{
  "num_hidden_layers": 8,
  "hidden_size": 768,
  "num_attention_heads": 12,
  "num_key_value_heads": 12,
  "head_dim": 64,
  "intermediate_size": 1536,
  "vocab_size": 32000,
  "hidden_act": "swiglu",
  "norm": "rmsnorm",
  "norm_place": "pre",
  "norm_eps": 1e-06,
  "positions": "rope",
  "rope_theta": 10000.0,
  "rope_fraction": 1.0,
  "qk_norm": false,
  "attn_scale": 0.125,
  "bias": "none",
  "tie_word_embeddings": false,
  "parallel_block": false,
  "init": "uniform",
  "init_std_qkv": 0.0266,
  "init_std_o": 0.0266,
  "init_std_up": 0.0266,
  "init_std_down": 0.0,
  "optimizer": "muon",
  "learning_rate": 0.0115,
  "lr_mult_o": 3.0,
  "beta1": 0.93,
  "lr_head": 0.00473,
  "max_grad_norm": 0.5,
  "warmup_steps": 200,
  "schedule": "wsd",
  "decay_fraction": 0.72,
  "decay_shape": "sqrt",
  "final_lr_fraction": 0.1,
  "batch_tokens": 131072,
  "max_seq_len": 1024,
  "doc_mask": false,
  "z_loss": 1e-05,
  "train_tokens": 963700000,
  "max_steps": 7353,
  "dataset": "wikipedia_en"
}
Each number is 500 + 40 x the weight over its row's rms, rounded and kept within 0 to 999. Layers, rows and columns count from 0. Numbers have three digits each. The size before them is the row's rms in percent of the matrix's.

# k: layer 5 attention key, 768x768, rms 0.0788, rows 510-574, columns 192-239
# q: layer 5 attention query, 768x768, rms 0.0784, rows 511-574, columns 192-239
# v: layer 5 attention value, 768x768, rms 0.113, rows 448-511, columns 192-239
# o: layer 5 attention output (transposed), 768x768, rms 0.271, rows 448-511, columns 192-239
k510 085:517471535526499481563414534521469497461538505622514540541437577451541553492561477486507506395537531472511539531523537520499536539485400494500480
q511 085:497483434481534525445555510563551507501441523560503567494592505452569488561461502514525562522506419452501489548487444475514536485453536509522516
k511 094:514480553539458522468439529478464446563585532464470523492482462513501491526520467509529469475551591526522432466541464479515576426522474499487512
v448 095:529440484488539568582496563549515467417448467546540509516541467516398452508518479424524460512470534524468495475497481467573527564512549490493529
o448 102:519444476487526584499496612558553522483422500498509466456572486465448475512495486443507475589540539500458406517567460487502576532454463511512517
v449 093:507507525494543416504524522463498507457594580481496497500511559453567490532496474484514455461456497511401466481491550559479451507537425482434456
o449 101:510544482473508558540471464476538546520521524521514480496498542499510521461415502470527516385491504548494488504531493500472428478518464559481482
v450 097:496533479583435539515552496412499423535522505511557426499479433472493522460495499522446539451414502501499535515501394550456496557510436548582558
o450 105:521528488567523533581593615470470549547543434484467483511409449471486536483505499529458486448418451444491518495442493539424541453477495492543520
v451 098:535509471581474533450450454449448524515471481530501554553507558473557495477498498473559546544491462544474455459481472560488584515555482574476552
o451 107:521460503497519547512456505459522542495530513523471502577476533489495496429530520493593566485462466512479459440425384589562439476477530503551599
v452 093:526477479423499543493525474469530544491469509535456544521530523460515469474445463488544494586573502507531501487539538544620496497555494592459534
o452 104:460531433487453504527496480492477544496512484485491465482510498472481513462409560476573536486541438466524452505574484577504522530546492497511566
v453 098:508578523484525499478517455483522529498503571499528495479498515492467511508426570467466490589608539475455541623476587487497515499531482470474509
o453 106:492494488499537524416461483489578560447559518565499549491490436533484508485489540471452555520565518531519542535481544505498560519559500527509522
v454 102:464419433512547494530472501604494496581530525529481511510471468455491529534435493518439500529467526506524500425506466487474437436567501515517499
o454 109:450489574540578493434545481536522575518449521593470501450526464475516493520491441553610448439497510489548537412492489533497439496469456414515498
v455 097:466510462491538550498521509483467550539505482433474440498502525436501521433542596531465471437459535478510511535447558562534522554512486534563477
o455 106:508502420524521533469500486543435568521427543477522489446530458456535513465494534484459430451535512415482503462497468521498548445450497470562533
v456 098:435432498462484440487515478478513493517522461537538499474494445442463561530484393513504446520476526480537476523505555542496510507544558457415512
o456 107:434474463448446387507524499478473462523506447430521463378578496507525550507434473453449481507513580483516461520513483488461435499497524468439514
v457 094:535482439526536493551512527511480485477541526496463437516487519429489414502506518526498506469562560493521554573493547511495548531485528529455457
o457 104:490521420572483477499545498452522457454502493522531464461491477531430464515510541443508489500564469502554483487572516478466520515435454558470529
v458 094:535445488480458560534589546436509504504458491499454503485537530529536559532468416543495574523488521529555477490557433509487547391491525447473465
o458 105:511487552496443498560571537428521450450457531449470490466574506516442575514475441546489532461561533513502470528513509472445454412551488593559498
v459 090:490466464498488407506490513481611478465499472417427459534514499437495429458459575408475485517554505577542526522519540527495588447510515512514468
o459 098:516506572486478479552455464449590538526391471477522466591549485542496472518503545448605554481507450518488570462457496533478539476530526487545496
v460 092:539522507495521525485527571480533502533486485456502543490519434486524479480483439513489498542539532554467507464428479514481538524454467507520458
o460 100:518517552540481554484523532500573534474522457495511493518463384459495532458503462547459511486504491520554532520423496460528503588463479525518480
v461 100:486540511406500496514543563450504497539466535558480526443470538434503481505504551491467486488597507495597417483530514558558463518549553520472542
o461 105:591509490501460557509406525488519466448526417516437509462500487411483505529571524513515484485516549421494400415472454458542437525565500513442488
v462 094:454511513431540467425521552495495491471470550475568530470528507520532526428503444491513452479499497483509516475545485500523529549459553529500447
o462 102:467470503480555482456533507515481437446419549474553504490532493509462552511509501553486434514548474491471549504520471558445564592486536518491479
v463 101:452530431552438509494525423534512529475495497514525452540605475531494469562523406525468536577439519507565532527550402499537476528503467516466482
o463 108:504457409489463476471432488513442538509530531533478497479527508526480486567513419432450505546473485520539521506503479534491488424511512498510534
v464 091:462456473510509445529503496499532554513508464512492491450523518494581537539473492540429540541420504506491527523500597532504445528504486524491487
o464 099:517498494472449464533479520527481516476445567524504467458440566487509527532480536528523629466456557473504575527452526579500420536500543520495486
v465 090:540457480538416526493533475576534475465563530461556558514491491499464501511471580513538559440445508457478463561464451511503533513470490541465486
o465 101:502529463498462465513533521498487478490534473542473530435490529512499478466482455487487468557482494525495458526481522493482501448503481521460519
v466 092:535530470441496543504429492538500518483552528488513504407480540486505490504477490415460437565512479526441505446541485499463551493392474489460530
o466 100:467459497485528503522492407569529536517576517527512489470537548495502486534516574457527453607452479554418571529476405491511547557452511529467490
v467 093:513524536490591588508459517519494479522486492474470444489477529510489568541494466504491517572511491543512446520507584444504509487480484535486482
o467 100:492469544521492502500503456516501463523516534454482427468467450436526538503541441469488546489541562558516496550505571415463448512525441419489538
v468 094:452494490535516524541580411429460555498549527481498476444487526444467541588532523453553513462498468455529678497509465540623420490476532526485520
o468 102:534433481485481542543505469448520484472579449418520467456500520453452501505520501515513580494505424470501559535473469486588447508525496481490520
v469 092:573491510518438506426568569445549481515532469514481471448426517533479492438565458479477535479505543456509448511554533531501463451533560513522470
o469 102:548465414479466506459511559491520517436486535552410504482447567557505531491510485480477429433556488482419417493538555524518523542474455530537487
v470 099:522493515531494409465556505524516400524481452515508513494509487523493438452502568474478432538516431525481494470467496563469410493540482511532490
o470 107:480434543477483448462525493515511466532534492533468557432528457527444496452464484521479580472447461488548490456563473516531496525453528481491435
v471 094:468418514478478538478552536519461487478524478521546506486540481542511512485428540428569508490481468518559561522497453506513458525485544487523466
o471 102:473470470499471511423555421472478457475506499521478525534527435547492412526483505493575558497504531497531524536522538487527479525450539542511506
v472 095:555452611484469495527503527439477560504539515519499531520470437547521501509472528481497536477597499498480546454526588608418495448530554536557508
o472 102:522509555533538524505514439464480442449508440515537508484512477534505535487442525510581473453420463441449502556510555555468387508445520527429498
v473 099:412508512518571536480491465472581509470460506512526471550435509408519473549518494577493490537503493456512496485477446536510574506493519511553466
o473 107:465557444597489493504546469514516448442479474511490475506473535471511499500466515500356542534571497491506490515511389548518617495503557531492512
v474 093:512498493559443538529487491553493538473481478560490491528460512460526464499530505453528508514428460562552381387455517425488548441471509554471482
o474 100:448488504492372525492442481513425452544455539510455533504496552543508547529523503516496487552451529574523510441509514498502451447489489531486489
v475 094:423526494549566413498492554509503520493492481469535530502554471434554529467516505480517513472398500500491511436522542496493546426513555509474408
o475 103:482456546492534415508569553506468509513487539520541499484486534515512519512559455499579506494496458428498546507458567472469554456515546472564512
v476 091:486480458549471532492517494507495557457538523511452486478532530507548519502468492483547516537394537516513519524495474486538439439556476450470443
o476 100:446427449497568440512468401559493501429575562504525473477463529516546485474554471502512467581458483515410553484499484477514429494518508488514508
v477 097:449489567505422513536520485490468484420424494480528494508480519466454441529448521552437465397558539559498448588516459508541493538448433521523385
o477 105:473457452548438526560543551532574492484468436522509507532542538511428462446475497491455504510450512558548457525528478545568499555529448500529492
v478 093:580471539547500472469481533527469447433539533517500470519484536528492423498489541485481542535508496472523508526532530484581529509503534478566491
o478 102:524508464505525417465481469491390458470543567570531470520540446492504474503526510538559495473546486537467516512518470517545554495500484546530486
v479 097:478547509442515449526509518465495490527494561574493480462449466515569514632478499460515525522451473567442559445514444484594463418645502418462497
o479 105:520531487445500441489524490482494503515578459511427545433417557530468487541396471490552534487525498593456567457520504435572492493563482505534515
v480 089:496477448430485407525509481481534461486481559489514536520496538499467526488448549547527413431497496510572509497516512487499491473527509481524560
o480 100:494473556480601423557477462549503489510518480460526485561500480477463522521503556504539479493522496456537474498568489550483533489447499531542480
v481 094:498516497522452534463436555466438504498485434494498514434519478439496504491433484468438494513541501491542506541542578463485550524400478443505517
o481 102:527504567552515536546512497399490506558497450494512531572440434495508580522522499491565530543450552522535505497437510499508507485480480453509511
v482 103:528496515438520497483515543465532445476503455553529422569499468547495482473502495528498443423443456516486499487505489504525459504460506549467436
o482 110:527389469483520508530528548493498445525506477484440449500494469489460478489531482490516474448490469510499489532535479483475533494520514467496498
v483 092:444479513596507487495517491469471537540566523484528492447464511504464469524450448578516511447488544597465481482540490500492567495546424533460575
o483 100:487479556493512496484514473443515488545560525513560562524534553494515495604429455488543544462514614499509486504602458515458611488558475528518574
v484 098:606527467517509541518464502464478583541480493462496534456419523582452641532483537512491510504446566526507576510514521486550520451502488491500459
o484 104:493500422522549469501391542488496446431501578493448521484554543498482562454507583483452463498482479531509513505448484428532565503572467481578480
v485 094:486532477519448576443484550517509495501479481561510487504508427468531548577530550552450475486470550496503478432429486512529471521521534617451497
o485 104:523532425520478483449447516558548545460534485522471508478578439493514529513499483486495506500573477436481501470471495477443490512489482525435479
v486 097:552523537479440376485506476491527540528518536514467492514526509551518464457512477496537493539415515505502580496472465475564571530514498556529510
o486 104:577471477521477461511516531487444503511598543528462487506449493543454457462547572440494530552454469489515593460585471521539526435541469512532529
v487 092:553499486458495501531499454470452469506522475556472565456400512509475487454513523548461522490447549475488585482496504536508502418540585517533495
o487 099:566520517505427560501500481482506472567503470531480519446496580529390507522519517520476417527528443469500565509538544576484568454557600486545445
v488 095:568501514438481538481487434478528492436508539454507530424503467490484491472488485545548502511608383545501505561512407454553517478469508484528511
o488 104:537499516524555482551526521509517485454494409498526539521532497418455554521495487498537488453592456494491529554547415455445475534401477482523510
v489 095:503479541531570441478471457489551474438469473462534490465537584519492500541553397494439457543549484477476465543451501549472506481514512537417533
o489 103:542461564528535431518446518466576504487477493472490511537488491534492490447528478500478550482541515460521483533440488457478526510545497480472503
v490 101:525531506449501533429497533452515480529452483504473485413491463540520456528449475516511553583543505543543492471555543551499531505497507567478478
o490 108:490532496517434571465490517481447475516469485455407453496491508567492483504415472469534562529526441533539481488576431488428573486543514546473477
v491 096:437509504500578527529524419485527494497579481509444518496595504466604411539488489486541494458506350512468509593541468470555500416465556482593537
o491 103:520463466507511492505533539492534455542551481438457503521485591473523480501455519469588533489545505472508567534523501513584521460535549504549537
v492 095:445440528526512520462502524495610507475493457502511541484444468529451532543553587477502417612504545452478449470523539574511462465500493513514512
o492 102:511523446567482458483461545392614492494481469440492496456503428466530500549576550432527426535427553544476481471506575557543490477513547427504548
v493 093:587493525485560567500494515482542489546547488525422536499506496449488446479510533440461501470531504428496527564501520559514541506521430543500552
o493 100:493495563457562498536507563488466469454502494560456513495486509454482506483497467495489483509490539462459521522572545501490462559450495528495557
v494 098:404449572464513491479506471471536558448532537508527494502515433492511497533544504460534431481492459485488541477497483488537458579537549561516579
o494 106:454506522563494467469543482569487498509565528506489548485460501556517464570422485468537507457493507537464530443520440524526528529510480522431579
v495 091:492505502460480491504488556481496480522476491541523426485438498498469496454515480416523501496472491478488541471500584554512570498494475475477473
o495 100:515528572524450425460520472489530499490477459497497532541487469519501525463529496430518458478514528496504526556467567549494536504510481452481417
v496 097:507480457505495531510520557496526552554597442481442491441504458474473517445559462536504424514537561502482457437502438524488542439518582497533494
o496 104:513430427490507553508505526491477522476511452507513483481467493511524503501484511553442476453451542498495497452482485480503458481560544581565508
v497 098:490513474508455503479482549447498483536389501512476492503474514454463545544458494556497456508478513465429524499454447484562468507566514533469484
o497 106:506542462582445479461486538519437549548450462524486428426476450491448521584394503543449525550503508422413454465433466465560465467479475459467555
v498 095:481536473440532429576510484500457522474522483455489517529504587515455434485479471590491418487539494582521494488523525520507508494508478526440489
o498 104:502511495509555484501458450533450502506504537497503491493474475499497443427516490518493552536533541545531471504590522516497464487497507522518471
v499 092:558487526568497447552512479546504503540496453480487485457529525476421500565435510518492560613605483534499541566507429445529529427514486486532486
o499 101:501540527485487439488503426458488507496454511518482475472497441519452528396469463535527552561562455496529571527519526473471499409460477500505445
v500 097:496491536464484480535498520462519494484574509505582447510495498524471505512497571525557502540519508457447609459526462490546436513498526539516472
o500 103:556495490517540515524546497431504545461510474575519493482487498493509479522471544522548470552467511438515520510499504465509516439491517448494513
v501 096:542530536482515552532448510497534546532501529597521498529444558550448566466491486539503548403444487498584536504504480429537499509506477456543483
o501 104:562490506461513551543458491564495518467455550474548488540434545509455429507536523458466539507479491474489487512547507534445515480472464539455455
v502 102:549545477503467502483435515542486502413478464540496437466455539513523514538476458456552532507452513518503501538540506380493477484541441529504437
o502 108:588519450437493528447484498513521455424487486568512415521486525447556489568464459434435483564448554559534532495482491489465525500480526491493460
v503 095:558500516545490466527433490518557511530525562468567458485437460499597448460523474515528586382512479492528481479425531488523547477568548480513476
o503 104:486583464574484447519503429544547508484522535448502514489531523521527471532507550513503502462612495507512491488539517478485609549451499493436483
v504 095:486506468553472509519504493477533393484470550471493449523483448514473500511486418450529460563492517515457519456489495476511500564514472540534463
o504 102:476516440470458421492506516477469499421457509446487454448510512532500512588474473448520555471473532521544498535516433528477505553563502495505455
v505 100:475552527442463518491482478493466507435525465501502482552576498464491525499499518507476475561529474510546450471538441463537522473530527492582486
o505 106:478548486402504477482481558517489453477434559544454465529502467484519514569531531489465500476540551469453493491529476539482410570527505593492466
v506 101:509503439485470469523470464504474517509515482485544525522556523521433563513474495444510497499467484447582523567471437432496535492495465519573489
o506 110:533454485407501485433467522522510557521588423560508515517523537519507613527506484537553481506485509477517542509463504427561480491475425572543446
v507 096:504521571521518460422460492487507550470488546524460505517522505512528495499547449492415420478578488470497522518498547520508526499564456486483550
o507 105:466512518505449446515469462459512495537520513541492534597437506538490466543510463509504515474500499489523517534478568540527488500524455431520478
v508 094:533502452510416479435460489505520479457515525515481504467503526479517523506519474399488507577537431476553514468538506533544514548517461540483438
o508 102:511507517521533468513529530484496474517486510493563508473472505509556500503497594498524457487508499484554498557610447478552510565539422500427419
v509 090:448515587479504486508473449416578508482523485541489490523539456496503463535553482564478509498522542491505474514434584513473468564460519497497523
o509 099:481438511542442498497495454531507589445543465471518476486508494548388450492567483483445578574543531450509460497471476480470456515497494447493530
v510 102:487532569481478534508437533465514546512516466521465500523599540532405466451521476589508521481546508523517453455555464556517486512479507578521539
o510 111:526532493517483555507430554510428491506506517528469488548492476488453426502483465528451513528511516476513509444598515572465460446519490516467527
v511 102:480444439553474540510466505435535513460472498464494445496472516498441500532519514530482517480496472560451536415502466509543420507502465516620542
o511 110:540453444462428532527543515518476428507472437504500468460511558435358536552467512507556521540461452540475390520480432544529434538419432494524543
q512 078:473507558448431538558449492492498500483504487461569519513519619464542528442474456461527473425595617461502480482471425476478526514479530507559420
k512 071:463455520561557547491509564547482516436467498554475452524424458527545506443445500422479504507547506457493550490506539455455500534465530501500461
q513 079:579487478507566434507495515511472493529488417423430551542430446592468501513499461539489571431418494541450492487529500511484431534527477483567550
k513 070:470497532475533477479523473462504531516548585504522501482514513490542469516433491505573457535512479498482523484488512470385542574497623495433458
q514 081:467500461444433470487614488560501470524444506440568499489494576490486472472490516489494515464531580504552493539572555536518487516465534486456503
k514 077:561609575494551418505448465509566512538468515502483525491534496497522463450515595508499447491547503445485455508400449452533491530508511417491490
q515 081:465452427463537503435465481505483478461466509524534498451531550518491433503483492558506537544473484545534467562531470561548477525461552477473502
k515 077:492543478500540546422496499523485529562486492516481536516469471503511530497530513520488407490382534509449540528436615508495513541493468457441497
q516 082:458529543538460487493573447563482438550523494549574509455581387609453506448528499496467472501489453508564515458588543489416563507564504469483484
k516 078:494538512528512489527417495559465515438548525500491556553476529437482514522526479497451469452507524456540519446449518474484511509500524591482451
q517 087:517493452462577480511484479491489501524562561470445489471482517489512440421489549588526460438533572466447442553503549520518495454469482402426520
k517 089:507488527452481473472538490521494503529565455509490566476391506514537489536561564498481487437497460538483440349481534582485471519495494491498494
q518 087:545492496578539529489492464503536533548529475504570534543481512552556441551515506517490508484482502526481492455528465468493478562632510404503475
k518 088:449568413501553485507507477469514502497580492505464480483439486457490537510493481532546472520505454530513531486546466513528553536437419474433476
q519 092:517483534483469514562555553526488553504392547463519458516576468516456528479560541501430467497435503486461523494482474489440506505510487525533461
k519 093:477435429465497481521558451517505566534554482509502481510533502503449463496410507493481493607471496519477483499553431444494535520436578512555447
q520 103:520555508489549539475528423560506534496490449548539465509516540510496480523461514530513521502450525477545532521512482492544479501433479398461573
k520 100:532447467547446413497469486549587574457503561444543523500511498542497561462575504539508603478518487554445540465525483557531508453441481594504446
q521 093:444464472479536542478493536535520505496465495506529560449475481480511444576468507567563472452396490529442450511538515493513454462512462458480351
k521 096:552471497495427461469480495466470466565492452434435509444486493528533465484510462516482470471498465469464466497561518518408427506554515509542509
q522 096:495468435479460550571474501533512530460522436516509472433502478424544466445540494506480511486439466470505565558475476441483550479457472596520461
k522 096:470469492566497532509379497509463444542478453492485467524442490479427485526537482539419556467484517472527476509525585506425470520538482525522471
q523 096:573465527563461492548515494497457525516443551596564480537551516483490514469540493441468511508471487558551540420426521522486485500485489567526445
k523 096:488507475453486492473536485503440488482471480545489526564444451574527472478500467520485421558507491526500438590492500490463477499471396519483501
q524 099:500517498474527525445553544584536508462453506531488505521532467517524474537481601464560532550509488484516502520519553501504422557545569512481459
k524 113:420476478505512466442474517543476493545518496429509434548543477501482441507495534498513451511467551430540541455458400543518465465494559526548435
q525 101:446562449465522429511492501472559495523464430525525508390507439505487504514538491492523436574456508445491495596495472513422564454449484504462478
k525 103:444514509494487457501537472553499522516391558446480495453440529524532553493503553481453533490515467552489435444490539532496497463512389528496506
q526 110:426495526577536458446589503558484460528466439507521492487499496459531512523542488450505501531473497521487500454508462536529491564450459478483552
k526 106:482518459448476563569501571491447466497401506579464420429501501506458570529502502553471525456468446483519469499510478535501477550481513490530491
q527 102:523541434446526444447493460527569537440471541500524571492475512495501519480471521568509519496482512565403461551514515525532522512488510571451505
k527 107:536551521506469483509501460523487429576522530469492437397440495452482498527514507488547411465493450420490488474579512507522563518548592515518513
q528 100:478523424476457449567534490525491566457505518525500571518588518486479605526499519522397488426474501476489471496491484490458455477511511538528458
k528 110:558556456449512512491437532512449556459443526437532528474436521541566486536500515553491498433517537512498455516549442545461533581500476527510544
q529 106:578498483461454515536445524560474448523437413544527512556480495556461473454484507532506511574474558455524502555505523420485524512485486442474440
k529 111:428431547478450459489466477558567500504521472521473550496518535506480424498559462465503512522497569497485505482572597463482509600468515470500422
q530 100:498532492491515414500525501492498515540533454511481418458466544523441498507475519528489450485493463478559500500605527565508423505539560449496525
k530 112:554544416516486537513576464535512527512479534523470430503576509524475517459420507495524529484429520551511470560469560446495528508490464515478468
q531 111:568422451442495532496546489509461437448500470438519548542514510518526547506567542411472462511567442482480411497471538526520552503454498538533530
k531 110:508456534374541490455460465523506470514446547550511497553467514462487536514492495544506487475528422496484438530452462514459540525525484507515570
q532 097:461489460570467532462459497493493506503483410534497492412458463553509508501588483526488537485437520454483481533562563522530450471519503463455436
k532 107:469481538525542519526471527584480476504413463497440500484515497524494470513522517500506471512492428526484536528530505511509481484478531480547465
q533 102:578559487497492534458496538465435474478538520533461437479488434492535556459493544470491446459572538474480573477539536524522517524407507513548534
k533 108:535550508530541535486462495503484468533510480510483458458469463532518465463572481569480509492522422472454473509539528392477510514489485550525532
q534 102:559474506413509524448519521467489539427502453526487505518526548480478448514557511447551494491514459491503469520489576534520565435466434486529538
k534 106:470538482513525479437560439492550520489509540576507514499540550473480466498517507498502518481489407464520535546532459476447474472463496524489501
q535 106:492489535467524401460452507565460522515545479502551484457571536511500498499506463485463433475400457473510588497542564482479525470479572480515548
k535 110:482497539506520482560520505476521504468548542523466547455503523476510499449495559477519465421538468484484564458488507474527465500510552441467546
q536 102:471395505504522428470484457532521485520534531482507599521496437469481445453492567477483494418515527530438520429494599543509502499483491528513497
k536 104:477457509432497462483531476470535491526547511475556552527576465490421512542487508471472353555496525462524355500472484497535530550502492510496562
q537 107:517526500522456503457501467508430501496567433467445490577535514480480578489520421397442482496484486527546471493528493485479487504525549521468514
k537 109:463445491483554482500513452484562542495433494518461571462525467467521519475502506424544574468443474452523535472487498585505498507485584526584522
q538 108:450518539580493509498516506506521511472513481518516450434457492504479463486542484464543470443444481496569480416466528518489486461505509512442516
k538 111:473500469445494528417475483480468481519445518451530559492501458555493535504540551534583524437505462474463490436528554542453557499408513494461467
q539 104:469497456564478577435530481475519522493486510521469397454482421475510490527540525468449552565429496534474538458432511586467480563504496527462507
k539 109:546493480498484491503470558463478464515531575564455487469459476454536609568507463463471532504482431503462465447481437543556485479461492540527560
q540 108:559517522531472509517596489559509570504509413501591460524527433499487553471494533507413522472526482468513597550496538527533491489555593506521520
k540 114:495475438539531521547500471455555549526574472469508514498508457468478411438509442572486519506498502524501481436531436532455569527505501479591447
q541 100:446474425516436483441525480501513484485501399536474405496455492476459485532482541527393528547487469543549473478495529549493483564482549480416587
k541 101:487451446462478476477497492543457436502462450530509440490530498483507441578500507509542574476451543429520516453489508538525485507491510491519413
q542 111:463497537508503522484494486466530513515602514498472487496537517454463442469489511435516511487537486441418551590533597492565511520497507450485459
k542 114:532533523531574415455534560529503508514482550528498545529479508536503468474499517495466433442498552509518540536435483545571517507490498489496496
q543 113:407456589517554547492553505517503555398516500493449497551536530468502501525527524466460444422534476527440472466515548580513416518528589531537480
k543 119:448519480543513452543518540464557539553589448515507429468526468466449457451515537513576477441515479495417514486460524543509437490495479483522507
q544 077:465468449506476534524442401440569461545501497442548553529555507506564519483487476499558439429504498566499512521588444478504516542489515473537535
k544 075:494589542502471469468485557559532471489490571516491548513493490539532451520454476534543497488600508422437444502462492471507566498474471448494444
q545 077:493471556462538488552454583469530525461517501528466525475457472475464492450505531527481510483528484494468465486459469481513552412553491501523578
k545 079:508535491533503471512547475493521464569514389475504533542471526490456543574501479550417509578409466524471471466594560557441446517508470548483506
q546 079:430542462536536522521503523485548511526506467486454541463445458541470480505469531535533507503425503458492556494528539555507551536546498521498471
k546 077:475498464429396437466514467454543529495503569469598504538483533531484513551454541433536507498525499511476541518470498444529466466509457530510533
q547 080:544460509474433480556507501420467482511489524484580512553504504454446512541500491514535449514437442504517517469456449564540530516436568490538443
k547 077:454453463519497544498524486583558548388394503554463450523574530467479460536538498521562517509446526476505584618500461503505495506529480518555522
q548 086:523448503496502605457522465492428460494414501481515497541447581535469523480586457523578511524442491389460454480528436483595440537477473435485537
k548 089:448460513527382441498549490487524460603501507457497452471468487468527416496454512544509428546522414522560555566580543512491480519589520511476522
q549 088:496483473497518456458463526469507554524482571522549470505595487511465497509456486574581529555459480607514525435494401430581432491568561412520510
k549 084:588514597511456464499483499524442520434512472474514532505502500506532526533477502468467507465521512435468497552510540499496525584507553431457551
q550 095:533518589516506491403473527496446514438492515506503471487521461533525473448460560463455431504589509504536488488459483534440466486517531557541549
k550 095:577557533490564545511552527518542469520543460494517532520562437580560472495554476501400489470458493530558520463563457456444495501520518490554497
q551 092:512563516567545589535496487485478552508514581553459543468467488470563479485505411481509463447578476458482548595535622496448568455547489426416474
k551 096:581488549479495431442499532517454505577508516491505463504451463573554485477457492511536452449488565488434454504496591505505403471532535522482501
q552 100:502473557397470570458463511459514558508465500546467567508564477543501465410488549556510519518481514451524477522468507601465503512467519550535528
k552 105:492532484516506530558458434472468522486530430531539496542521436505438461546504527474514545468496504511526459485524459522497513509452495521400522
q553 093:450512532433514490426517491541519459462445569482497423449508554469472582455529584560562528447507561567466507514544506488473468574523539497527513
k553 091:562496485482518448496515593486586482484499502485486448542521553493528465516554475555564466489403542563470494442483461479575549452508509475487441
q554 096:560489463522521528521489472517457456511484499495485589494493482493512505483505452527503525523449523494492490552420526459513534493481487536476513
k554 099:489476414493484500487502468514535451520471435441449587492392524475561559439491429547482501488487552508489540467507549576450510508511466558537505
q555 094:539535459544503492474421521458443477535478505442504510511428488504462506629440509566557537566525586478495485467483493483484532425473513482466481
k555 102:538504509534503489520465519434478475553505509559444539538489501503502517460479506493508496492483566465475443389436582525483525530528546505445479
q556 105:521495543465496510417513551459523525492528476541533527479512454467454553507457521520474497459458517482540531464507505508488463519486521470540489
k556 100:440560537477582513485537490468518543518556521442483476462481603528525501432475548476502415500553495475494477523464484516445449479549411510504460
q557 098:537513556482485482461574470572510513509475481527511533479423500558487489463487508545548476428496445519466549501538567471458542522545474475483517
k557 101:533516480484437460540503596503495543473423504540533503537525451543495465466470469479444526473469509484512473601506456434441500451507555534436517
q558 096:567507534486472468421464487506492490467450517464521503497486457527565524509526513436459433509539500470491508461533482516549511518466549504531520
k558 105:481545496468468553479524568462509531432479460526510541541425383523516500493501509457507459491539475474501459517463445421518482535541460437450488
q559 104:504537562471472531452474590448542552491474503431465489562449445480522480488422482497440482537452493499484541541516519517465516518506499475533522
k559 106:519446501522491506498490554548463501451612545477531474532549483469536422475552458520516463502543544456523540521514453482520450559557572472479417
q560 100:520555500556527495520464532526558581536533551580527511456547423460539515467542505442509438527510402523514473491434527475438571466488584476471408
k560 106:508483473592537489465552479450615577499491493495481506544481444496465457525545520582443539535495518484428559482425545509510546482556541523512512
q561 103:578540517498452451543499444476510538501489452525437511477378542495465494486490493555561509526447469499475498490500558569516487494477495547470483
k561 105:501537547486470493417462570488478489506480523498479478545535549565450542537481499493528473428523427458466468557508392466623466447475456428477558
q562 114:481543443525437480506511419526466512459465438494415499494538445442506424416555481493509531520489454475484468541517515488535473538504520462468487
k562 110:439521580560494417362497452506428450456498496383476540435485551523527505574540448465433441529527430518534478496513540512522498465499474470501552
q563 096:468496528542581484496490535522478499508547516503502440523592530500481523528530461533455542495451467555467496547524416620450450500552495555496570
k563 110:444496534543441449485508449498567472442557486500505502499574475502520518509554440524524449486574496498420476448463528581543440526556534518515567
q564 086:435560385506484440503477433421428541498484503497412452503455472530481432593518512472534553498487469481490581488513477507510482598557451611468505
k564 135:532506487569533530434526493563479493519494523490472479539523580556530449558505544428462517518494452520470526482482366478504481509451464485494443
q565 104:487529558486472547543482576544481527531498493482453475543501542396467533497512436571503556514476522565522532434488466465475532502476525463467554
k565 108:466502527494536535434539501525538513483461502471481438573478505540489497534414400453443506519522496512493546469497571477543510534522491529515485
q566 112:550473497572480531506427546519490497520489449478501496527476495519457461427439469527535518567470488563507507525515422488583574471420486522559472
k566 116:502440476506536586511471550542495498511478592498549474553513540526577443495463497477484554514513500523416512537474446496424582497522505471576500
q567 100:551513486456502502524430524530559540520543427510500513447553495454533518446488438562500535515524469409518604559496444516557573464510570451451476
k567 101:562467553509517531535514550491553481472543544538554486564472458451561522480510519436476478466503469538529532481478544475490531503540473453478484
q568 108:505482507481499471499478565484518491564584472561435430548481434464509502545495547548487485575516480432553496491512547532477440478464461537504456
k568 110:491473483513491529559489497474478459589516487491561522491463464519501491453535533540576521526505489564545548436452533499430548492529516507462531
q569 109:548529522484470552506456469468509528481495548488436572557491425526509466513487446519517466420500477514501466454503374494573488455520446493480490
k569 112:447498519502470580457454528388464446520541448581506537526516502507463433487568488493436500561457483509537546555532421502514493500440404514459519
q570 102:525500412478500495570547543489504508530491535531509495482507493490459503504512471444500514615493510483462542476536407549446530448530499565510468
k570 104:486512496582505510545510531514468532496463447500488513486479523536490497453446489483506546551474495456486543503466440503519469472535502558534490
q571 105:460527482507569528488512478458468550532569505535493490522520391496451447534456533493514511539491506552583527543494527562553482446471512504457425
k571 110:449526404523528497543503521414385538432558481471487512511447499478561493514553514528487486518425481531500478405560506458492478421512521492554501
q572 099:502466493503564457503464523498481524472470547511535480525522460497527573517588417510594460511514522506486492406473456474557503479451543505540462
k572 102:515454503459498491469533517426556511527453476508539453532518471520499501457415471462457578531584504524490481531588438491482493551450507501547500
q573 111:453462480475490542527421497491496487477506500516502480477469527523480474487565471436461522530499427491523451572451388544540539498457454483492521
k573 110:500544472589561512437448585474511441461530505465544517559515491439567561430517532484535480499509514493513498480545547579493531483536468512450528
q574 101:479444521519496465484483435530550481442574531461565490493486478504544500440465432506487474507536448520520575504480461530488529509443529481473526
k574 105:464476545579554570460435416484513462507517532522548465510477497531504449492522533426483449476557492482571545555527538434469539433524509556549501